python train.py --vocab_size=9319 --qk_norm=false --tie_embeddings=true --init="uniform" --init_std_down=0.00261 --lr=0.000682 --beta1=0.95 --beta2=0.98 --lr_head=0.0066 --warmup_steps=516 --schedule="wsd" --seq_len=1024 --steps=5551 --dataset="wikipedia_en"
Each number is 500 + 40 x the weight over its row's rms, rounded and kept within 0 to 999. Layers, rows and columns count from 0. Numbers have three digits each. The size before them is the row's rms in percent of the matrix's.

# v: layer 7 attention value, 768x768, rms 0.0258, rows 5-69, columns 624-671
# o: layer 7 attention output (transposed), 768x768, rms 0.0233, rows 5-68, columns 624-671
# q: layer 7 attention query, 768x768, rms 0.0279, rows 64-127, columns 624-671
# k: layer 7 attention key, 768x768, rms 0.0272, rows 64-127, columns 624-671
v5 116:534517538537479456509511503477493553457480518495463487479498506528540536551469585462485565472511544484545429529554563520528495468539489528488465
o5 122:445418528465533484476441481537498525516419514497416504464500528524515415492440507537464513502501469521504472537436529508493486516495491530519402
v6 117:512442498529544564549461501528504480486574494447518533439584440531542447526549547478449504477590497464458514514499542543556479427535495436562515
o6 140:512511516525505464503486555546454522555484544465451477486537435480457514329526473439463482537553469470489570522494389474530530536545548462494559
v7 123:539439480449463485487534475534553511421496419503458531497576544565505530530525460571516483522501398509494525547503484522515468494496487464468511
o7 149:441522442575497495491434542511460520506480534464464512536504490454509458499490522558483506521496483516460488455513481460558506513509490527506483
v8 121:486508535481484542489463452528465517513427444498518479481499484405579548541462484444525494451461548486471490489549497576458483508532462419562469
o8 127:517468492483461509490471436475566537505514494402488529440458490499541519471440506496517540523525520497512495522530513535454557476488481499437499
v9 122:435496457560525504495557473542450516472523451538499454562575471586506445481526540421506462566509497544560550527459457462492526463517503530528455
o9 142:581522508447477511579552607446477506507421473453483541555526510475549509537461512560534511548493464561470543549487469522464503521427506522522460
v10 121:534439517472523518456529492505565458495472436498466502467518500456516432569538476541452505504492458475507539494538527545566386448441455561491525
o10 147:453562484463539456464564495484443510592561474487512546435530525479402581499512486463487478487532457477462586541455509538503464486522580482467542
v11 122:472498509503486527472463522551548475492519494509479460499536519541550451473504489479503432571471613592532506491519430476466472486459491557467547
o11 139:565511424414504519463541535492536519453566538489559541512415527515493471452491521474514460447492467584455409519548458564495536476553553510512492
v12 122:494473482508549524537506463514515494457523504515503529473602580475456511459490450462455573477477529461547540501526521451506513530490508360521492
o12 146:417470504487422540502500572473577511498552576507486479482407502507518525441386476544499480429519501505482458472490530508485519551539536447506480
v13 122:524565493459455500505541486465477461458519499554427503517492522549518455447520506548466494510508509520458445539543453528559576510567446492480526
o13 142:507584466495529598419471520528501472516424460438473522443524499555533456468543502461447472485521511526582440443476469523483489442516533421536520
v14 119:505495482477512520497574474496529471512538496532527465509544472437520454475480417500569499450538514534492522453492523465434514431507457480461501
o14 140:497467513555539468498477453440444505577485482479559501484484522556563524521400519517479483553511558457441488524467594548459479511534530463456503
v15 120:514454456499532485461507507497449496473562478523554503448541515531457585469448477556463486468462522443523491549571489551529414594531509582440521
o15 139:423492540485514544476554495470507527501536559484494477480546551570460529526473516541527477569479453521538530480535477465564442499431509483509516
v16 124:483431519482545451488583473518478462518446539555473489491467512497489528557529520496526543454543506535494457519570516618469490472546468518462467
o16 140:416481467516520477536495530556467489549491498538493545454468565487495488544470465485482422543508519502411493484469518491483472473519569464491497
v17 115:461424537512493494553490478522520467435496492507519493500467522415501498468514547470496528511501535459537529563521534502439523452501553559466447
o17 132:582440511515498504489438491542515504542511529379463446499500474418525563463556548520542487474464490563491460506563531448477523509482488479466516
v18 117:480424554473469497533475480494485534561479541529462524469470507576580485455511488489514469466515475497458453502556540417520519582422509505564456
o18 135:497594456451479551488462518487459522512511514510512557514508466552487493533514519477528486494534475506459471486486536561562473500543450465599411
v19 120:531481486514477545448499454523491477481407496491469482544502488499467490450499456497516450477445511434511468477484490525519449488512515507419504
o19 134:471498553582518527471478567530523513426508579523580514481434428470479429644548471477478541489502464479600463508414440545540525478491587525461577
v20 119:513507477510550493440470459498476479507525412544543506495502487472450421495543475563468531516415490486556435521529530532517479502484472535479506
o20 141:492533464557484501465494513433494550416416522412512420461559500475514433471520437499413486543484477582440565544487486567468425515487524508463457
v21 121:430411514438553467520586533450492487446430419491519476471484554480450447487541461507507515442498480578488485467523468495516533547415480477525512
o21 138:534544485505486553491513543527430528480502513474448514461500476475484518547526572514447532476506510502503495454506426472559555484470569475456493
v22 122:497504542553416457506506459534426499470520510430522486491486485564465477514474512449486514558548561415483431525471504518457506483510576490573452
o22 149:548576560463538518523476493586507534518460524464544464455463509447560503561556453515513471415515467485535448522474481526410473528496427509460466
v23 117:509419507472512492516468459424469550497491498494469484487455487463459520514454523467534494587519562457504548539494507437462470505584462455572524
o23 138:571491469478493527563557498537524513480466476446515502484539553492503486459509484522507443486556536505506479554525441529561534463467503546551484
v24 118:498487495534449502546549527505463479541489501477531556533502497551504456443534532530488502529517465409460475539484439448495490538502545425496560
o24 138:557442458533545470533531472503532494461487518531487511446424508469520500534563543487508480475568461482509464506430504411515433507445548507482523
v25 124:534565528456506398569438481510477527470538528492468482572531467567555486457486446502457438443577557510459468542528501552512419565468543501501466
o25 146:534487559490541516540457530539531535467591458472529465568564537543534445497450482511431489531520517467542538533544525516532503489487505422525520
v26 125:465566557579530434464468517509493545518534539496506524510502466550530476540486506463498543461592479543589458468539460555510492477471563553521472
o26 155:578493441531539459539576549424562528505561460554442544563426474492501471446519475594465500478539542526465520533454516425432494493486538418480498
v27 124:525440454498453443520427475510543460530448483496471440408523583485522518522511556494510481459557461490540486458523513529499535566538519436531470
o27 133:572561472490445541445533473565432418568515550480570529504518500509454587584564526539489481438502510550545553514450434502511567495496412578513600
v28 126:519470509561439416440534489497448468593530592468438498495501469475502535505492608541438556450472540437473482480542491497497480494553539511487551
o28 138:461468462487516521495488496553566532517501464506485522587491440571495488542496447496514538468447497508534542511448535516497520504508564523499520
v29 123:501587426463461514476438549472497472421492508409457468474465548494497492513562487505484552463525437441554440516444544429525468506483490516540487
o29 150:580554519537501556497419588510563478476483529486464510459472520483550473463478514534479536463486490523476540441501516550469527469507471495506500
v30 122:506490478452468535456541510502581558477448490580494479553492566509533468523536476485499562555401505521503446498429473538538466376482558505462532
o30 147:541546533516522425507530476490538395497474486505466505538586501472513525441556541522505414506523524509472492472494512468526492553467484518495489
v31 123:510496526462518469477583447465514501526517548579519557553496440377554542498535442496557551542478500544482520491506527510492480476510492469536468
o31 144:554475473503527488473539460517520520578566535542505477400526485553453562448492479490532517514473532505517515452527466562534502510472522521500472
v32 120:526543513485478545483530483529413488581475443486512450541460484560440550460488435521531490515503497471523477443428528469484523519547516535475465
o32 132:469505497455527503498479499495497484498478490410537548513518559535568464492489578548485516490502488491524498535448517492595412532471457483511485
v33 120:434493532448440470461416501536481468510407528453512527489490541557452438457466477504524496524485529477481466447516516419461585540493505537552496
o33 142:571524455533547516459474500566499488502510492490492413469519566487537475514455470455473453455475507493408546481538521522481554540436488469480455
v34 123:509479540510533542437431501467492526542517527497508493534495504516535470549516534432488470435395517454513509386476508424532569494513437527469484
o34 142:478453549504503537478527559456517486498528458484479522479520517457499498529454505519502520547522538467529559497449521575511541477471519522427486
v35 121:453497468485581509505531485532521553505457507502439450506479510495549524544459520551503542478430552420469511494514440495470509519554487533515533
o35 126:614471502547495552470493491390424545501474558504527454483499496573555550470438552481497514496503516561498420458469445548575584400585494534539522
v36 121:483439517548524551476485531514497481530482456459474501440461550440540533486432438564545487602475471505514454462527542543498505535482539507467531
o36 143:577525521519520498451467480575431538484470476473534509525538583496580521477529586493516501541534510508478476467488504568530492542475490534550476
v37 122:556428475513501436478512516477482492579458458503569477499450403543445496513501507527504516502570468501487543447532454529491501467486412549529437
o37 139:500550523533511444516499476477509522528460497480517478489544420468461475540522563505548518507471483472458506518488483476475481485477461528523428
v38 122:462572566499474453406469506474540493498456484548448540558452454459499508522570539517529458528494468528493472432502522465416592524421503546483481
o38 131:503432519496457468398473462507524541461533526513494462527412415515476465531507483534499518526545525522531500446509512515523464539475482480483435
v39 121:532549457470457481579507447465522526498441479447472424545415484461498503470525440441448516566476572435466511502435487489503558478473551445495452
o39 141:495535457479519463424508427526524459447590483505518426434478515485464539417519472544526507524558472481557507502472459541535467504485538458488510
v40 121:480484434500488492556485454472568446527481437528503505444446465453467418466547604462446506377501474515479491524500582518558515514466540485531554
o40 144:509510445457498448559527493525520462527435498433483528579507533549463501515516482501495575493473535548492481472484473460478529556499438512456601
v41 124:508480445556476499448443460469573520471551536496572476458526562479458559538494502542500540563527425511462463489469526488493483552510542555436500
o41 139:484506433525509484456465557520504475496444497453533554501507476431537468525511565526462538477479465447467471504528521534448515495443492389542532
v42 122:518544481545482525521477471511532443568527482552503546517585462443600535570479515538457490597523515494549546463485552495492530516530494445528542
o42 141:497472481514493516428531545566504533448398461538484473507594495439561499442499525492503448497521456461550553491480475537478552478555451450531421
v43 127:512506497430505471526496506509583506482459499569475516442577412510474571504522541527533458413503512504456477491508471499494488558477459568479474
o43 153:490503539512489601571563425463497466509414543479519437464439473490477582538463563537534533503501577519449512489534480508483524468511506485467531
v44 125:532541541573503500477503530541478531451479438554474510540454526415513448500469480530432519446494535448434490486503486463529469499543479480538451
o44 137:491593547475550517476536424548546488499619467563538539442584529451541542544549531469515455501493473494547649511523449425477554506546544529485501
v45 122:483476475510407483513444483480475531555472453494523552453528524540479503544555496542525523501524582455538546482512443501532474483485519431453475
o45 139:431498504512512486486518563533483505476514478431534521530483502514547489548536510557518442467531468516537451550435507520438452416460437523549478
v46 122:517528525553562485521489568488507488472409471530518475578502566493499503490558478475532529530503519537494525438552512574498465411504481457448557
o46 147:473542449451493466490551494500527460484623520521561523473502520538506500566519495523506510450522620507481446567518502500564491398510504506467541
v47 124:551522469508441478423532527477494483535444538559581489424524521543459419532520553530475464577491430491534518464402436552500529427457521472555555
o47 143:466549475483538507531499452488465485488474494477544510551520518520466558568464535493460472439507553453552438506476509531526495492486537520560484
v48 122:512565461568466487553466525507464545496470513590479508439514593567422504482551477476522476488559499449472524525491498445524430501503539466542507
o48 145:497541576432509531557523528431514435571561497453510533523512508627636568577511518478534509486474429563480470519461451526505535426495478509561531
v49 122:545442530583422518540471524428481549513531502492543496473483493508526497440512507514494524456468503441493531494443447461482553537462495500526492
o49 145:516458475577491526516503437480456485524502509470506537516465429496480518558470528465493451517482512450471507534497600572553489474471536561499473
v50 122:491518546513522534542452532572475525541463463459526517501532435448475529556590525455540491440499474454436490451449525435507449466457553568538476
o50 140:491582557535564529514553493472489504451518505498512576502476518504502505509527542540533561497467497492478499502475488446475508502462501461420534
v51 125:538536514442502468522416510503455517557465473472524500461467470463460519420504456459534474515571547498501455525497502500582407562567573546504532
o51 147:525521476472463492525448451441494516523495494438480459436491517473514461448466418460524496489477532520557527480491496481511524457403487548456522
v52 122:574477546536521560468523475490480565482488475530496485534465511453562467462553518533470552471595435500529510568565536453513435497585438551464534
o52 147:478520504474506465428448519501497523482582469522481549526572351474561537523499513509536440534500492556378439561467553560532553432493435517471438
v53 123:523442575464523493479527466469486481563455518488518460519482588529474479472526521512495489535439504460500519535528439459539508557495502512435550
o53 146:541505509543451496505496552488451544506504508510534548482428509525507552499439499445486444518542422446500545566476480522544458506565574496519443
v54 124:521510532485466515485538496512552518474523526429482498527466555565465453500477438437472499511539466487466555449440560468465530540521509471467455
o54 150:505502527471526454561461489455603468539444413461513572458518466551459521459483486455509510508504498446512495509448533595525496525475448545503495
v55 122:567523506522543568498500436462490461498490453474494548556577535506571504475466448458502564466493542437526525467461532539535468440507548537463496
o55 142:569422558436496381480517525472467486498496554469542471534565440511507530457520555519532451496432449532527502516490510524492508458554444469458490
v56 120:480487525500550516478491550439418448534506460508485508572477513523484565511437466501561542533451526498581505571530448485431428495473484505487472
o56 144:523476533502494505495473541494459539432560455530409472492443505515507417543458563514537461489490494452427477555461484483492452452464398505424540
v57 122:541485426510488503517503541465463543478490552483435439473515550495508578551463499484496453455508454452443514577564450518464465580533463510443539
o57 138:456472526452531541480498481492454531495529491471496561446430459475479467515519522455565503504482518512433590470490579550495443509589460434539513
v58 122:447429438442525512526445488553463523470545517480500492473445444546577469481463459485528466495533568473514496444458483553510476550472484484494548
o58 140:491414514552553508492494465479436459548564440491497476498470524501461441505501457477485457608525507571451477511500485604583525542492438457573505
v59 117:469526565459484534515527481554500450461414429532474491542530507467445554489543489505481457532536472515478535535506508468568523488419553543494469
o59 138:528487382536477521482452468489485522478456536450466498467480508604544490427550534502524543511456483482523463537456407452419530524554513499421477
v60 125:487499482462515543525617532522514545474488500533439553534508473425496464489520459511509508555544502472542500511528545460525518547524567540522548
o60 134:496457521436607494502499420529461488455453469496447489459536462479547523490443490540509517525463493549402472495556475432503548523478556484549464
v61 123:524511559424530477566540447507526512477559509512455516551479593534431469472534484593469569495501565485551433526488456549485474412455498439484431
o61 145:457517482514502484541538556519424547490525482523495527510520511534472510406534532514482410482435483549555579474483478467451503450435443523489506
v62 118:505455503462544441565505497539508518569458536498543476465467521485461561541435477477511448588537505547583524569505516516522498522550563554472488
o62 139:468534525564520516516505526482517498539487496536538477454487484573479469474500513503475524567512551495482490567461479491519500478515503481549459
v63 121:510536443479542441529476564537559492536589499537524546470479473586546479510463442549537505507515549477506544548476529488510536481407503564515556
o63 149:511527489477466482509513468524480546522369565480562426462523565527473482498495498523474460508527487511481549470423461490493506560502498497574473
q64 089:491514541467513472538464504560567551530507458499493516464553456457475478533552463486445552507434526468529487464465530509478427549526552438447554
k64 088:587541542499510511551498550469498580445522415482467562520507431538492429469528515570494512514425462446517497429487531456494473527493531545514489
q65 092:507487468530536450395488478475471560586470444486457519519559462519539554518549483502532519559493565430497498503475461571543566415437514497481508
k65 093:467488544461536510460546449496446572497486542487531470457467512463532492540456543494464574446471552530481464572439481484474523476437459496496476
q66 088:426475554522571544533427509488487500478471481432422460465485543513533494492514498535459526454479427526499527457509508501501467552569490500454440
k66 090:544545470486500531496584537506517481531550443508522528583440537525519469473505489516467548528526425542460487518568520519555511425533462574465426
q67 085:574562521494520520513513516481453530582534517505530562559454497445397478487585492405476478453465537485585514522510458474528493538473469470536522
k67 087:508516505494500534541495485457541511498476554568533544542558479535484484501436515466498526478438552481512505567531440455483454522436461442453481
q68 088:442513429563491510527506554494527518513506503452551516548454472581442532480481529491432529490452470441495478509507501512492558437454524483523561
k68 089:485523428440472529475475445477514478474492573536501467502441570572434471431495500479525459558580477476512539417472502569503452445495518413537512
q69 093:549479560501543593533527435507473462491539493422434478526551528440579469507404554478422469502496483577556526500512528486441424563444460457429526
k69 089:516447442483489550539477519450464480496495583516517560547455516439451439524494528416452422498553571451517546553481555499534458531507514510480525
q70 088:477503531500539571468420470469542547558517496502479492464518473564599514436492515507484563526544457505574592528514530571502440503460534491467482
k70 090:457440504499535525477489589475566495544520548470414516451491535557596533615484506483518565508494497452549565504522462502472475470565534488557505
q71 092:530468519534514507512416498512536490503536469518384486493484465523553386542470451534504510478449499479505507469512484539543450529507478439525517
k71 089:549489471490486491504452480534533528500524511462401489523573521422551467532495570565408529569481534536530527488464482471590476472535446548456454
q72 088:511478441493448532512419572511438415539552581522573425481486481508470517485502500504478504471515497536455493456483545512454457517514514516510577
k72 090:537530471571555481480545570489455523549533465490461496519512528533511427511443489470551493495435496490464505429519519491428461451491539468556519
q73 090:477499553470507525533517557499486543508522577559520462451513465474529468468558479551471501474541488523466472522442472494543538535535505481531552
k73 090:509469514585496561511528478552487452513486526500504486542476440467495520443474486452479533436505496507550516455561481556502448505499538467430487
q74 091:547460525534496428441447487487527493547468524458539514471532497492477435461487479492547525513535458460444516485553511511549438520481492514464487
k74 090:496500455445437489431484518460492507501472501451460499503546540503498505462471460497552520469491541517526465510546553594431446559473588519569487
q75 090:537476556431423528428556471498505467528425485566470509475498455482535465506494424481470479420486594539473499525523497479481468487495444536562488
k75 092:457565489398414532532497433483540410521478522468475488555522469432555490447575441413473436501484523507514545484481559501539517437488551517485477
q76 089:473473532457532590527469509502514528492476472456464467502445442488462487546559501502478474447558499438458495527496511453431505445540540542539497
k76 090:522473484559561500497525467523445548474542411479533482468443426500521535472455525482532508492537516517431472397530503493539616455486543527484500
q77 090:484546482455532578552475442538449507542485440512478570472532530492513445540486551531438473530509507456481448514553517464501397524520501465418525
k77 090:469543513476453519524563552461478512495538458497437418470592488409505466511538495488449515512444505485541503549529546539456470528534528481540537
q78 091:546461458504445495540501505585499429490588564570541503566533486500505543563505567459588514585517520492519532432458458508453494417463535570507523
k78 092:484457553485482459508559511469459496461486516474513485487487479539467534470434485473500467427548509429470507459516529467501451505477501505517471
q79 089:528591535456464442489478535490454486475531521484440451539546473456514521475499494425539473496440502467521520552458489509482404434548556509544497
k79 087:428526417514461561449483561513516528490500486462515491488502478472565595497525537548482426562431527518511469559482420450494536511466541493550511
q80 088:589439491556550491520544466488520506479513452492492573462465516476552538449483511507511495508486486499531532485501493475464421525534564487435521
k80 087:491537532517515540546480540538519455516507462550562455424549522486570562532531528551437476556571460446569474572447458466490458576482500552548499
q81 090:498456484548450451456482574488433506543410535447502542496459454508511483435427480500454531460462479465518498515577520449534416565567464480501545
k81 092:476500494452508560524532581417531468570511467453478471500507485549526502439496472469467507461508437511485512509491551548471487450545431553428555
q82 093:534540499493468472452451514429474535468477506558554461415501459472503516477507452523533516525502493467575514480524518566553515527514510507465526
k82 092:479451551436521515512414475525514438514457473489456471518531487481542466438494425491524458554547512499513481563488428564535453517561439528378489
q83 093:552524537511479489492429490470519520415516517407545568567531542577529511536499506518486439506532451503557455462470524415467508504557547541449533
k83 092:502517553499510555511555480494456441517557521466539471518508521447459451454516494507478538526531446513536467448471560516532471546497570515525504
q84 085:511531443525514491553464447489483540552490497448513502494542523471524451509534496545411532533444410555517437484461518536514456540532505442474512
k84 088:509493536511478498532541571547536494466494494481523550546461527514448547542511521539444438523494525502526542560492456455518487535549472552460469
q85 090:519445510471487430455457428496517474491495469534481487436473545525508478466525494451529567503488501435522473553540398423510478518489494443534476
k85 090:544527498503603457511511478466558514515512457538554536478483531565525494426515431493514555501506509549479557498452550458459523493540478484497502
q86 092:534568486448499522468516485506481463445492438477500516572477564507476504452509425546449444516526436501463421559608549503490488509458555534560425
k86 091:504524406427483524457486413494538518449487549447531530494488478452545494518551485556505496620557432443503475520445482487485548451511507520467522
q87 095:540505474531470391522503488555456505509458482528410532560458530581557485447477477405634492483564548531485501514505477530559467527472466465516483
k87 097:548443546550498394496485471490481487529494571456450512503434527499567478449493450480497492536539540419526525493475466526575472524504472439535479
q88 092:538470443483525457554428546546477438433455564535505457481510457476363547545540545443521509522510536413500447508477450547493546475535508464470554
k88 091:528522557561511494516428557530509451554467456575498517440451493468510498455471496559538498492563465499523557472454525541443491552421467485439462
q89 088:475501441519496484501456470495523554525529450482448514552460531460449465465466516506428474548465519472479487504599567504458423505532539448542506
k89 088:428561430530467577576428454435505568531491553541571505470521492485544454497555517471490510617464552510478562540477448468468491543549447492510535
q90 086:495471510464451548527533540456534496502532496480505463442488422503454421546493503498389481497571487420545452585504535461525509483502487487455527
k90 087:471516493507421539483501515501494477515462409524466486470479495474511449435534476483474497489508562471512459519475493497543523514576495446533435
q91 099:498432466474448492438553554540515553508511474492517395408456508508475538548478478554500534477475541522510460580422516473543542429503516498498543
k91 099:523570419454508414494531549460480474480461455507572514464449393466491437446518499493530513506462526544478470529546506506429494479459556499508535
q92 094:521543557517522541415534521437526479529460575435468478419499503487435432514549541486523535411490536452542476537483561460506598503541491538580419
k92 095:440512506538476526508465539544540546589488524522509472482530520470503483500526447501470540549477542496509511556463427497464517458521526475430532
q93 085:429506479470464487440498526596483468486443539460439454474530471523569429519446505522523495515410535439523526528451481522460448506543521553542517
k93 087:508501413464532558492512558544601576505461557576463449486592543448543527542543540460529516569457541488506537561522559469474495527532455505503467
q94 092:494471546462444567487544538484483483484421496475448448471573534481487492495477530494424493538531439505490469517539480500524512511569457520576450
k94 094:541528487524473527474496554498500461440483452569522535536500458446502486542484572520439461514488421543446558531503505521485499431568475473488474
q95 089:487505394499545511441455476584459485468483519593551524519485530516534545571483512519499508492529557512417461480482515529435454525497427562458514
k95 093:530509539550544472457497488502539533512529424533439431521506542563445565595502514524522592560506534467557492449507499594517483552470436472517553
q96 095:456491454542494501485529530484529564478503565536423469462526601466521527485447468441457519537570545561497581500508496565477524451499459503455471
k96 094:478444506495530421516450557498497503430451421556493504471541524437481537504527555519475481518496480512492545574562510521433558503467453519422469
q97 091:536462546499515565478475463584455538477457419466513504539538475474424532489503500510548506521493522447564493476493567481505552440514572488524568
k97 089:561523485475439525495544434570544452548526508446504516523538483483513488517416482478460514529525503503564518460547517484521453435499465473546457
q98 094:404467506510482432515511579506497464450506479454451533517494520471428453489519559537575581478484506481541494553443512481490480524484538468454514
k98 094:468504485511487519425513540441441429452463488426525476556476489553504527497509499539526602441444498492484487451542536565494508424526510453443459
q99 091:546484556487514497503472451606570550483466433499460447561479527460422478489572497484510514509455479565511539519480510460521580562444443495568512
k99 093:567559554560528538489514502496523557446538487516519520458476446558459455480508479443470524528491539463451549505526538444494541483507457459440466
q100 088:437485490508530525583520508526470539522519384558517477527502512460538471550465551528445498494433439577517507482460521476511456449509463468497493
k100 090:508476505501495541546505530546447589433522563554436441455562457556465521539485486457448481511518458562559496544493499504571476560513546506449506
q101 093:550569534522475538538514491468435531490516463449447573501514523467451483511512527483462462504572500527570490531518521479465533585501529517540428
k101 093:531465586476504559503546452531501502555471483423493553496424480536494497460452495484583494454547518532499478471534509517479528519488486532448452
q102 087:523451485486488524561528538489481515510506524506521555552566519421522498568436510457529485557435536414471530480545518450500499513472513502546454
k102 089:570498455474433523465503541445531525526515490602463458531494534559506458589459524506461506542485570499495515510484493525503471463457452471482509
q103 088:514503484496490499465431481434473500501445503524500533507475455532511528491488453459588509544519423529509524440508529536476478505521500513476547
k103 091:491541575483438534556491553508533485550528470395510547497519466517490456453483451464528480465490541476478496444546466602536450433588543475441486
q104 096:483477508423517477525542497564538566477463523496540505546512492465495535480469563446523539455463582469418455480416557574526531468496548520477541
k104 092:505481453446514452522522448524540493480535589497482512487549497483570561558498564504422508553489578531446504529425466436565514556462479499491517
q105 095:488538449477488513507523536508515531514491525534455484468490560464503508488517593495534523542474488512474489476492417532586501537473426462512503
k105 096:496466462474563445479486516476489475521454491522485469445470506495496483505530464488555472537537532489538519426540501437516436534472472494537508
q106 093:483438526423424519481498500537458439497515516419514463430473447517446576523537447543490549504432552538457491510507534472580495416505527483539520
k106 089:500528458474562485501519465493522453526511524466555530467432471590520466507527510573488485458547525477519468452523480537447450511549544446487471
q107 091:542518430495508522474500454535498537491494437497526547517443499485526486402467517556566518514510482579544502437488456520411446512545525568503470
k107 091:485442567484544561492529439528582522438452511443474454458542542433462463476528450531562529481585570530481581412466524559481500528562515471545546
q108 092:508506491490465513510546451514494499526556540442463483505425485501511507525479461478457515487436540579511496491541505504554484478568473481530510
k108 090:554451518444523539496524520546522429521502563506475482478504478476485473435561515443426477413484506513462577471551424506444490553516416512519480
q109 090:535470551504489449519478489449529546492431460473471496502483445531544540426452521491582484486516554535530523546462456455488499539549548453484512
k109 088:470473586559494506528473513531542439489459461469520489525471508506510487429519512547484521427527538507459417427447523511424555542503550471505558
q110 089:512480424479489412539468548429539511437430541454488537494501538519477478470535451472502429498505476497543463567554480523478463440502504523495517
k110 090:569512520469421483466485572544500527520500509531529533524441539554492471514445470576524520451460534520524496408497522534513473486486527500462496
q111 092:460492483477567529565546547528449487461552409548435473546590545552588475571407551522496527543471499489473532490464508435438495566556525542493507
k111 095:525489560511531481505496454461477474522482433502474528500452492551462515517481535430420500566514464459535531472493582412517514576518497496499441
q112 088:495499499429499552527423460440436465515574506460450526542492504469471483499580508552562502546545491415469447541437475444577550478546531499529499
k112 087:437540546469561520486497464501518518561428523488449565521456554490465476449526506440540518451542540477549497478460520443478482498547469536481472
q113 092:464493497506459546539525495435465503501592543522528521476563437520518513539477609547535471512478468501453477545528430527484559474500532537545478
k113 091:497490439547481544509427512428540547535497542457452572546450468500495502468429509483553479518450539465500465531555508505505474448533498430514537
q114 091:460562546509536480444439460513543517440545498468467533499505471440386529465516477479564501477474590504554524532504542420457561487587499478489572
k114 090:485539539517467532459492470451534435472478439419512453522490503441474483517442528473507553406537553516508477465537509519458464482499544564458493
q115 094:562446490477508478540528561457477484490480554539538567562434568539539496539543494447523515562503500503447502514502494524481491453510560513498454
k115 095:478493445560523496512492483501508535575431498469548508476491599613473532496551533502490534474553467465427472479471455459545572477523537438548544
q116 089:551528523500453516485575503554560454528506536538491470576515489520506475494496531459465478491450491511459474584535502424527468501499535493528487
k116 090:451490550547566527477512540470467469465451569446525571510571530493500489449463551508500479523469527464481568573474469450543478553464546482500513
q117 087:447553470517464497472564536538465477430563519434495561497516490551469549491470510535476448463492454504576504411471438514505561469605460495510496
k117 091:478510564586499492466523524490545425450442493508480565556491523523544478435471486468499501459481462493567518419515464463551454439526544527478466
q118 097:431562544444525551536519512465480528430544471547540537485482481580434447482514533497527455542522502541486535459489528465439460514550441503522472
k118 093:483481512564465594511529515533451494491488443536435462530525517483491529526421478461499514466480445544469482436507502556448495528520460472509516
q119 090:478479489488459486614460456483549466478531516535617553517525451470440554474516543445524485437442501524485477483510532458446458515461477454535516
k119 094:483422466581470498542513528562474544499505495498542488550457488485564492556479481453438471466530486446462465462545552506457551454519482481528481
q120 094:517450525477500516475470533460450478500499535484495610489460391509427447421546463490545507486494479485557459513507457399456438529458534496436560
k120 095:578546496560522553514472548465532508453465531516466549468548441473549451431425439475514528478546442468490523487541518542382487478519473545480543
q121 090:462491537519494543472524575460453519484435488496468483466546516459541506489492450484510552503518406523492469429583509488479497526493526535448528
k121 088:487564496480492468461521485458449495550573502470521563459535498522475496504469478578452449549540446492536448565549494593491489444535475596453453
q122 089:447483484514504523559509483461530503510456464632512488502491511550477449504435491507454489564512504457503484526608394451525470535506491554516523
k122 092:402481493440474499568525424532573576522447556544470453519509473420541490490572503503408535576510545474432497496465468484585485543487488518479509
q123 092:487513502451506481475534504536427498532506528553542434506506571494478489543478524432560490451476556457486545561459481483622532493538601530556482
k123 092:503494578521540530530440487485580482541450499532573447502418472445458468456511513461539568457463570578447555499479422509530486479483480465511482
q124 092:554489514474496449515432475543463482520461450569518454560453532507496555454613485448567534561503556509524525479470432487564518485492412481530462
k124 094:530441509585578472478492516549463465538526501460497464523467554583528545505482448487539517468456526480492542445462427511532479459422533421525466
q125 090:565467445441590555473472475534490460499537552494467566492433474561505469437489535528519440528475485561496494434510494431475473435523466499466502
k125 088:541541535451475532550420496521532500474456493474511477440532484532523461414472522503526474460539537484492443432481505476449432487490457498591496
q126 092:554465536443460497519478568482451489530488480567525544441535536539477522571525481543507525527544521540489503485515498501506466492521527496507497
k126 091:525467525495509502473450497510458479467431546519446545529447478457451479492485501516562485491487530538499509572546500444449544455481502507530464
q127 087:534477547509483456453474422554452531457499493525519519510444568500565489543470566503430527527548451495508564488505459581494437499476497461469537
k127 086:458504508497456434484459548530474534513445585498528435477490467516507461471565553569470524573440503446427465581508473536483520416528536457456477
v64 094:546535488557528495521531535562529445539462514473551562545447455513501506464511557521537491524537466443516534496512470549454484544452479487465484
o64 093:485481502448529455446414470526504530510455424494499521471480459546540450466529539495594550560490461495485493525466478441518454517489526497533520
v65 091:570534504495414497490464489469533432557514566553447521472524473523556459493543424501490550517461480566449453492554455574512427474403452499549533
o65 085:473471480480499448446492495530509526454488483476501549482518536527535536508496596530564476514526500490483525507469528540479549470441493530477420
v66 090:434493531511463502496440471465499506469456550537502470513486466547487554493509477535477553501444518525477547456471470497557459529442545524407435
o66 080:504412521501556447501517573530458504551564508477522506591503564484501442445538562387533440459483519523545544475437489489429524460569434477524532
v67 090:480522506476484484498551544487481520468514527429532467479410559462466475541459485447459520489566538415458548565537506458444463561592504527483527
o67 081:529497581440494539496481453488464482556465527543479527497498445505464512477540485522463554538497488529529450482546540550551493429444469516535502
v68 091:527508537483579534507485521522540480525466487567518413463544525547447500461605512546467466521437521552546534518552494443471527478455422498476527
o68 090:554485479482466503492506460393498473473520506513501498464458468518518493503376498512497521439467463530528524516541521489536494488554498483470483
v69 089:482543488490562509522451489586463507555501480460446551479514516522431453522415520484452487460469449468419558520527498524462467499428593573515528